From a checkpoint of a small transformer trained on Wikipedia.
Training: 300M tokens, 4581 steps.
Each number is 128 + 32 x the weight over the matrix's rms, rounded and kept within 0 to 255. Layers, rows and columns count from 0. Numbers have three digits each.

# down: layer 4 MLP down (transposed), 768x192, rms 0.0694, rows 9-137, columns 144-191
# up: layer 4 MLP up, 768x192, rms 0.135, rows 10-137, columns 144-191
down9:175075166091146105145125103090123173121124113149114179128071105171124184116144163087148094128122125121140160102126137100158117082150143147177155
up10:079113067098164123146147058155052072178165085133135115101099126112078094121136127116175080118136100151170110134087111167186111177078170093127119
down10:091134187117139095115136152170075102113138131150093154110172162161154165148085062119134079111129163101107129110112108112096115162120124135148071
up11:126094142149154149094125154156185141111181128134130152133192046108042115153122144125064136110146151111147113119179132096106123161115135140115115
down11:142136111181114135091136116125121165176091165126114084112083151174130159099089109109151147145139109136140168107071092146128064089177116176140103
up12:183101133129110071111016101108113167079080099144186122138113115129140136139133163166125172152183122107114115139088138177158120115120209125176102
down12:108191096136174147199187162118181140130138131124122087164184123077111154118076129108153120092072143113086128171169136121091173100083153079110143
up13:106130100165155066138077154063072132110147158116099147149186159112103155147122071222090124090137095184145182141132150134113136098079125134138133
down13:184161125098107145058209142113144171152109140102121150116135122129149086098128123147144093120126177137129121136099064105123114124132126133099153
up14:082130155165123154210150132107095136150139136087118135126140107164111107178133177098126170150070184145132113150126110125126182143121126117144140
down14:083155141172109142104155162164114146088177139146137117151157131126175178150074081131156129113110128163111131142146135144180101089055101104137225
up15:089140168140134167133110075106101079144130117084140165182142157106189166076146119160116147084129089134142126113133136130126066201206080148162097
down15:111127153151153159123127170170157167097090081087101102113131121186145101109137088175116143183124140164099114098071196148211127126122099090160181
up16:179146127037180163118166139139085083094108092120113144161115140168184101164151128075140105114122167159073142189076097112139119089075097118128152
down16:109106140143079059144103111153162121133144132135128125133149108124094141147054174141121184120129067146174126082166140142117162155112114128108147
up17:143137111195111084105121148204175183179128078143114119098085134116126086116074159159147176067139091139140088112106124142135126195131137153112169
down17:136132144130163176145203099069121081156098125174139190121112137106215162122184183139141165074118147188088126103131120176133171180088149143053090
up18:112092078161107149080147128110156108127100104099088127175112129121114155123090113178192129136117099104136064151183130103140134187112121164115081
down18:141174114123113191142128075112130147104154130142141119117109148125105088140177173204144179115152120120122163153108148153147114097122089104124102
up19:134132105168116171152109174141055101150167108155096155096111121100175134118097141142104121157076129139136141062111119120131130129157187111142164
down19:107128165122098108140147134180111157103127150134180076212086130179119128064140173153181167092157119152099101129158128115127149120123123174161103
up20:109080126156121114128085133149120131095124177180128085178119079151071114060137113122152107086151124149090134147152133145088147109159110150154167
down20:125157141087113098082169176118160170183110129094123161094132175067157129151147146132074095117121157132148154151135097147076103146141189088155117
up21:166150091098104127155099109158079164156152149137146168156154181099141148122174146083076082101125102087137166117128106138049107144099142080153105
down21:101123093083110121113144148151123092135114140115163108161112110169114092131084135119100155107158090134147122139130103081124146141182101192114160
up22:067123203120118113138199142119116088130156145062105153136127150150127100119131159115147106137101068085136177110059152137157138065102074193065134
down22:121080139154102136109164119118124132151134175127197073156158109112134113164162174213145216091168110064198136120143146095179155118105172132179112
up23:146100129138140103152082146110114165100166113146121125165145092159132112131138125158127165172117066141212139097113121060133116143179146126129121
down23:108179108147049153197161121095158098146095074171172139084149188126124118161160139095177227100169131181066146130087174158171193103111132107072149
up24:088107123134091105126181153078075138139097064182157069125127129183103097118152131129064147133088160086145126071087107098149117136090185125128142
down24:171169150160079087150150115130121149226139173107122114142097155159091154168117151055092128112141092126132188085145109063213105176180123041107118
up25:121185131112120116082107147127113161132175146088104145080177158125096099195054138116084139180073136081103132137130137124164085177164142114155116
down25:173175089125135131146108133123153163097124121108080243024144152097118109200085123162138169162095118171205180135217135132110135115098197093139144
up26:098171112150170113172073125170112139113175132139104162117161145116132182107169137117115069110155112143075093114158121148120101122116120147120182
down26:124146154091135120099096146121190066144137108112114110165194145189102162145092147128114144094106145085152125132115149084167081172138143094183115
up27:116159092149128146182119127088087085100093152070129107137074138162125113127098106116082110136119122150174112149092154116099128106133180102089129
down27:072093093114116064113119104125098176096132093155145111112143127106138107155151188157143152119036120126074110134089118172122143133170087064119164
up28:185087180156152103164125139175080132091147110137148125124108147166116080115193144120156117126126155136124079128066145113092111115126075143084171
down28:081120108043109151108113147133127101128084156151126117127129164052169103101163166119138113134166087101111125119149096119124117125084185120149140
up29:079122122141103134148112165151155104198119136213180137172167100177064131135157089130089152098148110141120148157113083198098101125126091125127093
down29:179138127153204154137126094149108129118162059090159126126172123097181131102144119126158148123162126173141152126124131170056186192106173141134148
up30:159172141134103067140146132137057155095148140139116097093111124116195040163169142164156180135144170168081186161141137120129110134096171157141181
down30:128100120123109188109118154152152138197091116109110158198109116154105201096128116140111106069132090075210130120110119143101117159108087134126083
up31:107098180152167114129075167149111104086158049118150115102148167106185085177135132187103104134148134094184089150152180140084163108133197122161090
down31:181175113111131085141079120054083091163116110111142160090051101107133075126153020115126153152087080131177089114154126101133091173148048093148108
up32:172097157085168158049164149164110109121095179097184099102074172128150107152164112152100114122137100095135088120116120141150151074124125122116148
down32:136104145127122105113134174132147167134158136076154116136131094112120135081106131079113164162122158145083157136125125121086089166129107145108156
up33:097135095183109111076168175137131113119173157140133142114160090122091136156116164146151121132143160152051131154112068111187108125147134141088107
down33:112134137125124103110092170112078098125110097139127103134061138126131102129113162104096156040112073108152163164108098061125104167099115166136124
up34:129094078099107153149136177123159142076101141107129106110149142163110128158123128119117093106102051091079122112091082106102105110108122118120124
down34:140142117137109133105130099104094169181160128135096158143139127120156172049103158143128194126082093104165164154134174114160125138110064098156109
up35:066124092178083180174097173136151077099099095089145099075106135160103196156141136177138156167158149158116095087086096118147130099101191173157062
down35:154173162065078115102131095100103151130158172118139122083061125129115041162119086176091079161099119117160155160132183167132084146143064083154119
up36:127066092100134150138145104090115087138168113172123110152104089126157166152145126132108155135171155143096167110080114166176101142106114126133169
down36:130137118095104082089137110182077108135119139074143133111128120147153091168113156101130160132146085143138101132133091126140143142185099206165165
up37:118126116130153082097082113114064164131141101176149084180146149112181131140131128189139039124142111150097110125118156096107182108125110059135105
down37:162117106080171151110159145128170117132068161145147095095170155126159136125134118104150079156114195136115107109125119104165119117131095183125160
up38:145057114068048124140098099132150129100113076106100111173096130136120103121119077137126130161096157102130156116123181139128141107138109119117144
down38:115120180145131162089158124096183149114080156106125157089161124130140144101142218189125135104116194159135091073119196154120161143140132163128089
up39:169172125099138095090086106145130071135131112166134155103120148154128137167147104129169134107132181071154116077183169123100110093113158126172107
down39:076098147128143111181148129104122087142105085137174158124131132143110145203151173070111104113124140115165186132115098137102128085144122154104141
up40:094080142094103080109111181042134107156157166100219118133122142100090134135133160166067157181127098131093153115144047116112092167057141097158197
down40:139111068179119109148170171125102125152060121120138094167148114120142082128107123119127153131156138169107105082169114128156188147139101198155140
up41:143129100126214088094136105144080175137140126085141108131028106148131162097137150133089099152134148136092087133164074131095186171116173102106094
down41:131119075110178100128121129174153153173205129115122175145175134137055124199093096140101121140131141056174093217084119131112082163144151108083151
up42:095095096162166135083144166073079135139154133141141130192183175120092065135132137101085105101111122178113132089120115191102166123142153149159158
down42:182104085142090169162145064138125106098159145178082052102124080108082162170188119080104128114170172106181116163174166149153136110100090126134084
up43:097109154147197091144141152144185125094135089137142120157167057089118087159140112124104100112140170091142139128152123112079066166183112104134076
down43:094165098122095204104096117115141104200094161129096106105094138127114146120108141115145182122139121156144169143133124109169113127147140152113130
up44:122179078102152181087137126121121130053113062157187127158105092140135128146119150115156126125101170095152140209131124125099163118182077175188149
down44:155129161160162172159089159107090168129109146112116065098183126101115083115156190182137181095167087091143078104144137097142071170061105086143043
up45:174195080095145122132093126107125081096091101154225084145147152110140158144109168066178175180117109201091152085095072130179125170131151130170173
down45:117100165165151164201138101139085118142174135129081124150179122115025115134132128167148156136184161134167131126166133170143127090176147092114149
up46:097107139103141125108130074121129114176142156132090217122152050105149161103166124147021099103114157129127135142111078123181117085083169100126141
down46:165176139144150143154080092131122112108148109135201090175088073115120192134125138117055121121127089139101148134152113187116056124105113141152091
up47:153096091114032087143096056222098123190110092092137124151144133116141127104129147144144100096049106168142132141153172158139163138168145093152107
down47:149184147139104083144080070100083077130114098123079103204061107122131120139076121113130156123106106103116137168110114150140113181119145131135116
up48:119142143106173099088118133173097126122172107111121115088127107107116063121125160131148125101201157119137107157173145151137044111165126195158097
down48:180132137168113089143069092164204177137112172148073129157098175134150156129162157092106164110068157101112139105127153138101177137107063126144160
up49:128212127178132091121116116188119189128058135110161082138139164153086084117177220147112056135114109141103129127137090068107160177124107092094097
down49:189088174114123170176136068113123134118196114072117175120091111145159166096151110075130117102100133146097130159110106136099100132099082212157157
up50:155062093127189142111146094110107131118150076091161099081162079155096060111116157117134115137151104151122092149139184102213139132147120084117160
down50:151069127174174057126086058153097111131168132149107124095161140127134141183075083173113110163145108095133166133059109162105164166107149220149119
up51:164137168177144124176152135135121112082126151161180130189104099182094116173094105134095132153104121162138123132193122140135097091107079135074134
down51:118100108115118106083140155135138126149142114153104034105166153059138118067091154119124136085157122116068111144116122099105125093162092136128118
up52:143104151126122118076139112146124094092162130097144099114087096128160158164116183119209093114163123165192143095178177162148212153111121118113136
down52:130128118117092093145060146119160099170125130088079161062121102098157166132134122086137154101147129156083133122127110116148142083190115113113156
up53:132123185173123148145146131137197078122152103147128113092056130162113128114101126122149098153101117141102144171162107100184102148173162135111100
down53:138112088123142147092115111123121131163143148090109147099168102105173071156131156151126188161185124137140116090111142119078139110099067113123164
up54:116174150146184076121175137102098138113104142102155165174107146155098145089206106121094107109085118124088099122096102098125113166132112126150076
down54:033180182105100123090136092104134112060128126115128133143164196119072143153142121064135134138182151172119099168176174103117180087194078060127164
up55:125117144119065151179089129151105126119137100091154100153106126139079160104114100171129054135115178128173108126131169126083165157073149093150157
down55:153172123150145081186156121079143117148175104156137084130137119143177189064077093096089084090101107126148132126122137150151106102141118139192172
up56:095121114140088131134086109112147168142148134147104181043151154199107183112140082083174171097116150106124118164153137141113077088153119140108157
down56:137126126099167175155137141169136109099167135144149097170089116031076132151084134124112158119132082117106188095109063126085160160089166075106133
up57:124156139107137144138104126112135119132099096189138084116109160142125153119093152118086136158185069094125181118153180126168172068154107125117131
down57:101093094145115095155155122166124133158124143124151135146130141102081110152099136133141124178126095130161128124087136136156073066155136110105126
up58:172161147152128128112091095141179113154108088126160103169106127159167098167171061149166117117135133118129141148181123139111100156163112138119186
down58:076089126149144179143181094134149134109142179115099107098155172108104104112114175072126141150149132119127093124099082071128145119131155126096170
up59:097066114145133095083141081171151155116094144153107077140087179065084055146142102157109151088146094113122114129094135141154076150159127120137079
down59:101107142142073133171139140145118080075083096155086129162098133076184148132133154095100132109140119186080131132168145097081140109088160080160114
up60:140118154153203133137142082133129157075111103162186089123168122046181129086178172131194064080115087082088112091174079137108145164176193137152182
down60:118136108149173128180154142151140118227117113092062132175117132159095092110145145131103124152138145190087107108125144141155115158074147105085164
up61:085078126142091131086108147168096124141100148156060151147136091181166128195108170132056149100167110111118081146153081138171057109110047121171122
down61:144093073098173162162159128090118158151110123132120145166153180142154131075138113106100090148131079167155179135094191111062130140092130153147106
up62:041111093136136104138170171158157074132128130138094159111150121120054023114165118100086135119111173113179114145127102148152084165127141144110120
down62:086100058142137101173111134126108101129120152139145126160177115070124150101116174132101173131137159146118063052142144149053190141112130128124075
up63:135104100151152113113143104135135096173107198138118096135133137118159051121140042154159121162179093165139102056157139166186127129144098146136215
down63:137156135121116087176088126142116138132146109135153133104117127176107176143050090141109113124140154119070116157070120142117096130165112126109101
up64:083167148131102094112072117109112102195085123122155119154175066130191129133101101122126081163156108191137117135137142197164157123067126186130042
down64:158121121086154152123125176127094058109148126157078099150082099088129111141111122162143127120126093129143097110147112087168099088119240099102082
up65:147178050178157144155151109090116143132079083134105107102117074170125106148130082159087132116090156141105118145085100108104141115132190167146169
down65:120136144172143148078119132168179147122131138104141117133183120095099139126119102169145150093139124143161159083135133092185057160131118055111126
up66:111104078156123145070098106156127103137119137117113203066153140131089131096108162136185117152095083180126183137142138123195099061103148110173129
down66:110065173162114085153142131140131111113109153204144139153175131137017140182057118203078107141123114207151128128122146086163066058128111119188158
up67:065119141168121104115107138136130136192125141157050105115097173146078100104105078108093111219090096094059148087098107107163128164139120142099114
down67:118115145152123104142198124105158143131136144115119131169108154132131109171091123089123085181141077171067110141085161126127064116066139161108112
up68:119130115139131152113170128156187180132056112091135183183182111106150080150126148117117107162108132163096109134133146101154147107160130144130168
down68:149118186151172110147054099123115082102070172125087110088109137123123136155054078140113161100138178078154119179146137121117158174155152149123063
up69:139106123115173102121174156092118075090083126143141073180097137152158103161144106140103116102116136128092127127184123115121080138140127147100149
down69:071174140073105140120132141132146167098089149066117140146092109095168114158117140127163134173113201071135139140129128148118107131211161156064138
up70:131102043126110070133123060150111137111129171187145106134144072173148093172135122138144122146141152139124089162110148148112102150117132162138137
down70:083108120124123145136143169095091114145148109069090206151134137094185131129162121139153169161086174124106098133131092146128123062122137213135149
up71:210116140173145128126123128158088092106113102096166177204177189120123117089124094167108173107128141085201131164157112096134133110120174106141077
down71:146184173191134167166109084129176122169142150144096093129142165060097178103140112091135082139162208082106101158167097094091138129108082153137062
up72:160121096089088166061116148153089125079101078125114073125129087159108141125131131162117088130095178163096178133155153160138135142089168091145140
down72:104171100178183142123170058120135139142108151210144144090122126113179112106111154115165123125127157173191126116135158080136128084133084054105038
up73:111110165147110125137126101129125120106092139106158147113107109122115142119131121101181128134114143130117129180147070121145158150140088103135137
down73:152089085134141130137149162148144174110128142116129148155153114111105130138122159100140087104128152139123149163128134146114132120112151144099169
up74:183210114156124118151109116137112134137061144104156179132157067071140170096128207131113092136167108121102088099124116103183152120135166108136098
down74:119126153167135116062145128074157094117120111112088173136087156081180119208120093145137154174068104150062109034112067066114090137113136203085130
up75:119101097123142177151148174099115111129173149079152138121139156173090100089131152141136163121104139173129136117101127082109154145091129160154106
down75:122083092127167135074127098106092146131094109157110130143137119132114144124071183073115093073193121092099081184192113120148130123121188145139104
up76:120163141065100147141133167125176098128080159102107113140104095151114076144179147154128144120189111097177121132160149150166142169106155084141177
down76:110133116121189135129156169101078082089105187107145105165175125092134099084065186113091126101152125127121101138169164122138126170158141144086149
up77:169164136069133165147130122084165111149126100093140117118094153117136183131111120112127164149084127131127151156125147093118129179069111159113159
down77:115178156093119099138142164125128114114161100143070144133172112089153134111136153163100104111153170098110112144120091151099109115159089139111092
up78:158111124170153173166134084146122125063139043080137113152096074126153123168115108140152109129190089148109095180147116157151123124148142097137128
down78:105121110162123092134137104115137115166142178123044132148140116167091155099180142087162121138131108160162161092154098070097123116107191143124113
up79:075179081106143178157120065160143088163152123097153088107042100156137170164170088156156037150132078104045090128095174117137104171070144142086111
down79:103071144180137118160126067153138092119138180133160182183141165105158140213075207134072142105149159145160093188190168090140162131077117100188140
up80:112096156177113123129116123112129100102137158221137169120097093147135151121189105112133093171124056105126129173140141117119061044155077091124195
down80:154139107119140140130108177131179157116124072091077135128110145141158087113134137140130183116116126134125089055134056141156174118129127122142083
up81:108149104132152147137097124100077152187146161073167096104110117172133124168094121144117106131144140128192114130078151137176105126134107143092113
down81:122083108094118152150095142165189130102058091135146163077217130180106063104175214098132115121143112172117177102154103085129141139127153119162186
up82:133179130125130130114128123134124104149182161131105154104129078123173155137117133101172147123129152151075160141142117145127173075094135129112116
down82:115110058116068150156167178110129113172105168159108133095122125124114075119092137103112108127163159126121121080050132097112102158163131090085098
up83:140134150136123168159089142138119110116151098119114093131112113119110105130108120154101160100082133104107059132078031182127149114111146130106114
down83:167171142098084184197129094131144152143150146144114184143078159099110155146161122119180153057136087118085103149161147175117129123185156096089088
up84:110081175202092149174147113152111157108136109100064135115093123156117143135185093139111107086138169119099142137173111106097121143146148109123155
down84:141146138176122097087167140136108135167094112147143125104139097109166118092122138086062129137085089130162094071174129118172177129100081069125136
up85:138083102141164105171057151152187090107146139078195112107125104132085089135119150144180104158136077150108109103072155143086112117146222130191158
down85:092141113091120148126178090085089065124071169130132124206110095149173081180141188136061166078110206083115174154091090159110160153193104218075059
up86:175086118100066086103152124089166115140159107085066127170095088144112137111138105165118099171095175134094084177138127149151182191118185122129093
down86:100145154091183182086100121153119123139110157146071091183130183121153092159103150107119100188096138107186137082098178077142112101127093169119137
up87:085113127111133164127144107145132093164108152068123134147082140109122138190097091122068106127154150131115096130103070140134095114122137141160141
down87:080152123157112106147142188106123079127108165107140148157137134112138124162106123117101094101126143107155111127124148151163156096150119092170175
up88:143098115093115164082186117185151156129070109138101074147096067097098137155115213144190119140084092160177149082136153083100209112129181220091192
down88:115134160123092192112112138117119162092119122155182117139168121093110165128138164129156164143093163177120098100130146177158138140175156184174159
up89:099092162119100176126147161143138133132120132093117106135170154129102125154134127117137159164081093086160148125130192149127148131124123121174142
down89:175143124118091081179115097087156155153146150141126106124138119102066111185159167135141120109154085129120134192113108138158123132180162088144116
up90:123082108171201065079147104162073153172125156097104091197146200103159104140141124136159074130073143071121116089090160152157128095106109151132141
down90:134172174084106146165085160148178151174145126142143110111116150125118165082085096143098132131159077121087115150156112133141095192142147084139133
up91:091056062171094098104165144126130156174146104143072130091144110103139116116098138107036122138119162086126089126109092153147126179082191106170170
down91:099071096122192162045217149188129119124153133152117121120160153134070144126078097205097154123091128116173123091105145129101117134144152114138165
up92:109096138116154121130134164145084074100120131058173062125177161103185117149115145098110136113116174164116159119071047169101133131148174118081097
down92:108108114110110121132113142144108134153136140123119128132153131111038146166130106132105146169085118173114148139108179108122195104145181170117093
up93:111154087121121171103163192098157104099176129107118094192084155168140098092105115164116105083128122149152120131111086112130183100113096130110129
down93:111140114126115115157105168158138112089123113110137126111176123095128113173140117111128076128116198112143145141149092135153087167120179133147144
up94:100145131138157124172119144124132130171146096169105101111122099125094182121146144169090097105122076137128092156169085133097086077120107098149173
down94:159139126147131126114130101168125152119141109164143108070219096116086120097085106093131119140082202111211113136121136102120133137130113144093148
up95:112080102128105146096150191115107083074123082104173135133149120123114127126039130128147127103073153143109067092137149091136100104137095132166154
down95:150182111154136099143110175187145144089134146135140091133131135093085158170132170153089162149145101061125164164124140150124112191135095125143086
up96:125117131062120134151152102071116191189129124136116160084120183125170124202158117156145127146117137173125101130126099179106116078118122177131187
down96:169097109109125111138164139135151133102146082155150107182152129108157122112170179123133144108142123098066154179150105115082155135132103157155102
up97:088056107178115133122120139108188159135093142119155079148126125123144155119160106109099152128141091133130151092151130098107143142145151115099096
down97:158131125149172100128134107112100114106200056149127147157113138117122135124129166165166155115137154113137116142142117105180121109100140159154193
up98:143123178129153107172084103122119221128125110114094104155119139118179094070135121149200109169118101120088066137148147085113137123130166161139118
down98:148094082131076145167121125141126106147140099138117066127121099089126094193122179129112160112124142126127165154122154128141143122144114137128123
up99:121116056044165129143150103110172046099094148104090119121132138117155115125153146127095136131112136184111119103127082155099130163125090139077130
down99:113139168172138089178137115156124135124150076160088175123100093151149131115136143094114113110155132128143114141145126120124142124148190119135109
up100:105137095127108118146104131111139092119160144102165111092127154052092148096166139033146139130146169153170089191139130092097150111139161110154157
down100:099137174158096168051221060113137163172092148166156140126117061173179131121131082148076134116136140100110124134141134092074107185151182133136076
up101:138145121108138101094072107099097142196176131122162038165096134190184114107096146079137143126074104082165121070110135097086149130110184187057163
down101:083121106152086115133187129099142157131152155160167130159095098126143101163090113199141113171131174123159112092106135130061148122082068099121117
up102:120118133106112137124096132141161068181126152159138128094082119149095147170134100201095081134079149087081121120149111121159140097158165110092186
down102:097084163118004057188129110097115123099102073095123071146140185096149135128092151119118142104080088114146163103089122132068087062173094106120137
up103:150164145206184134113150182178124137106066144119143062088105072111233122166136172132133154142147146149129088194210113122105168144137118118138141
down103:156133138074121096186103102128182111142109118123135131118169142116108064097185117166088160079175118158116137135141195093126182107082155113127197
up104:134052096147148136152126146208169038096170099136130098202123102159080147114132137159163143093089154102130151147116140164082089063117137103148050
down104:150144108109129131124114133159108136109191143112138186113127059091109063072107091211130145129113124076122152086141175166167108104160095120196127
up105:138088130170171116073125107135189166125136094129161186129123116105130124139139169163112125085071158157107171079065125119142124075066104083065131
down105:126160147133113110161143147172098096143095086152069114129093174177134064138135167126122142069108113083131144149130145128095125110163153221109109
up106:124097099132116152177107148135137091179121113119149138120160107134155133129116058087057130092144118135151094091137101152157177147105098158103160
down106:133176155129080099134119098128120158142147085141122127109155111191149125141140142163141096189097164155064124172136149156086103079152156124187101
up107:127136080170095096104178150143103137106138165144133096102138163088114157171090148136115125163120086102136071144157123146082156124104119103171160
down107:130050174111173146160060093127147125121104166084118148163101063089146103094163109152105093113133167107097181101096132115088094185207162138108147
up108:118143067154061104104060144149115166134175131056139140106125123100173135119073177180108173127048157094116156176075116141130134153111115124135106
down108:110107114089124150140129151129143113174101163143063095100142161089165111122145108172082111111108089090135127134104141147158189114150162075164103
up109:137175128136158146126115096124120123169125151109125139134164098103117086100123099161127184169113091137123087070144115120167153115136151104139114
down109:109068139110138084148110159139138105137155144154080119094093167121143087072114104100111114129096146108109105163142129096119159137154170151171129
up110:152117106086145169139124140156121078112135153095179122107144138145173126147102075090158196133154202209147132123083144146167183117110133099085088
down110:117087152097117152093095151190123147139143117132165118118150136153107155164133170117097126099128122068074092099113165128138112085110126106087143
up111:151111124077206135150120172116089080138080101161110146143135149114102172191097146096149085134116128164165127179102078114089133090173082144167064
down111:188173099129131169118062121131105136137143123094141071112079149072119092089119183103121148160146073137115115095107143129139153129129124147143092
up112:167104115103071177129098053140131171149130121087139190117041081128125049074160133154140136138204085123066140111122159151190071150125134137058169
down112:159145120136146145119114076154168186094167094131135135061155106109104204184167126128080122044151173158112191192162176191117123118178091167158124
up113:093109130117132159109149110141098088132125122123136122128072171180154136158164140118156118087132125148114171107113120141137124139175125117067130
down113:078120145101132067111103151118176157094207126101110166122097116109130191103136139140099080104152111117143090125175136078074069080098180140111121
up114:143117130096174099135135096138138144137120138164110143093145141042123149153130080081084153169058147084142098115119043144101067145125107121095134
down114:208093153128085144152085088172096093103106151153140159157085193192114096130131176149171158110146141130116131093127151083158166105099109185158123
up115:172113133167108144117112082138131122115153122113167136129162138158090195091126113110113078173097129188126171133061162161130104181157109111095163
down115:117092191164118202152168124119141197128085107198098142151115129095136138199120131188133127109121135110175129075146098121104132089084115139185094
up116:136050113089141114100072136128055140092089124056139122130129123139114129115119091126158130101120125158138139102127180119103131129125138161197176
down116:064151130148132153224106190162075162131198158103148151120120136132083157087107146159142039130129184148143132164181112130112117122189143162101140
up117:065107103146122154128133059176107107157144119094153116154116067110193119099160163104114134159078089135145067142095118110139077150075142137106102
down117:128135102152086165141156152058214161169206128117080151125105186109125160141121117204120102123147148116157101161144203137163091164163105134171117
up118:097169089155132148162116155144160140174193205183150102133054144162156132083129149156103088177144104143172185177118205151105118194128123157099098
down118:106106096148130088200178113133172145111143146151175125168155152152124142081077119130118149125205141083109178083157114102182189135133112115127106
up119:111051212132146071170121161104134054180076157177106097088125160124154133163173156104125153109131142135101075122129161119129169093175140151143138
down119:121122126084099119167135107148111151064110070144089143086117181085103108129123142139151138049148132119146109137125168150106115113135104083151121
up120:170159089143068189093060115153120130127169104139114100090077081177148099115108114134161169091155172114090133137124148171117110150102150129110150
down120:116152182107189124161148179099130125079199160153132124125157115139168107099128118117089113102050122166168119063103098146126106142144121129121164
up121:101108141147136133129154210096126150136127170184184141136132050137075129112120077106119109105088142089168122144113047080108124152169106112074130
down121:180154127129141120165082101115134115173147082120120135147131183160108098151131106113116111113156136147107124144090143133147140124144130171178139
up122:089109127035121124102113178118099178125197111112183153156165163117089149094060178166168116169163078143139189161120099112110091134096190149037125
down122:114122104096130094157131071115100150112062113173102118089080098132101080163189086114134110071105083138100092157131150114117107094104077133099123
up123:152167049199142192194197129105114139116086076102147097136065121145118134136188104125121088079106105175108157107173138125154184164189179110123105
down123:169202130160114088194121123052101106151142132132148122143107113155120188145052075062121088081091156095133116091116149157110069127167087106088141
up124:116101146109124083115133107084159163122114132141182140111115163084104093094163099162111143106083098138119156184116126114152125178175063114175138
down124:117178149136159136111123087132103126109161109104094144122143093167233159106095129097174115159177126125151122084189163082089151126104192112080168
up125:120080116074137093122140092144127126140217106067041102126145153173112183177144122093100144091161069152148082157089120173132120114077147105147100
down125:063189068189127165158129144119102084074094106137087135144074105103091118164174107147179134129111169136107165116137061147172118146080128105117127
up126:067145141100144127133099180111136106174076103121132129162132131167103159136147119102167115095211128174132161095153104170095131119083130134190150
down126:156151151157150081099168143161108123139158167124148152124070083162065113104102103133125110161109090077112107162114157172086166098096140129149142
up127:124119137173167220109105141129149149111202179117148166139183124171117022166096124142129166098105101189072156074104115134075096112119148125156169
down127:091150167122109104109138021167174115088125134132142110183182141126099128233110118151156114119100103166096088118145128107083132068099135153096088
up128:145146188147102091136125116166154137103081182125134151165095108098201122093131128131124118160095150108075085075152129130099189078109164085144105
down128:175161196151188096175112090138129144114156131140168116144121128191117070124113122109139155152106122123116121081121139157090156116132079179119134
up129:131099172050125140145133137165155106106120079114157099161106083111085123099160117129079097121217131200088097134138157134080142113100177073123133
down129:102161104171134094107188143129083178189153171135132135167170101143112083129147120191108093179094139123154159141145106173175136106147093137096184
up130:079144158187176095149156192127102068108140129110158186110151107105154119139137115128114143092141120166134103138161097148094094069132112180079151
down130:125130118060109148096109100122154059157230099155157117145105120144151143075110093138151087143144141157139117138107109112148197108092154098108144
up131:184098130124133123138094107084130130126196148107152137110107129074111183156141080136140151105060079145165096111115114087131141101172188055124141
down131:150125114076104115130076137131168149102163154097109128164064135134150108141088117150124145132096128190155119162127157175091134123163155069122178
up132:104143137160082128147204197166112130083160144070149125117128168200123096138108129157159109074112129153121110111123106073109161128128128084188144
down132:092141114099099109132115118076171057123132126110080153115135088105079175166145120105028169129092113151091122148111166160133127151155120114096125
up133:127100087105120176158152091155080119147170073145191098127143187141139085115097167125098084127109107134086167071136143129131130154086163156110177
down133:127066130147098165128148144133126148143133194100121141127141129128143139056125141108124118130152057120139141194133137096100147130110063114154130
up134:139147116114111155141138115165114134144077116124133093120171124089081143114149125140182134080111113144072098165142143142153140164190126160125135
down134:084159163122111085128102157084128121100096186167128093150082072142110162121107105144156155160125132092170108161054116158147137105146072179100117
up135:108104148131189145143081102189177065099122090115095112179140154147173090128130166176149114155114081179117133121095144138131164092098131094155092
down135:112175122197153095128182156072130137116116170099121147105170079167177131196139140118108149134126165080135151152068139087183137151124157142077146
up136:140064164119145105119192082136158139128142095139145087128146108057138189151087148086135140166126075150142091143117085135098134153098127115129123
down136:160133058064155172107126125183124235117104144100120152097162158113191124117150130134101055105128138149132154100085158092143116134142099111148150
up137:137065138080111104146131133092180122155150079164109114155127099185095111141101142131119124132106073146087123172096118115154203127148094152106107
down137:162104117162133121105099115137134166169156131129148168117158104132142077113122103140119161134129121083186159117134086153112125136111110115148100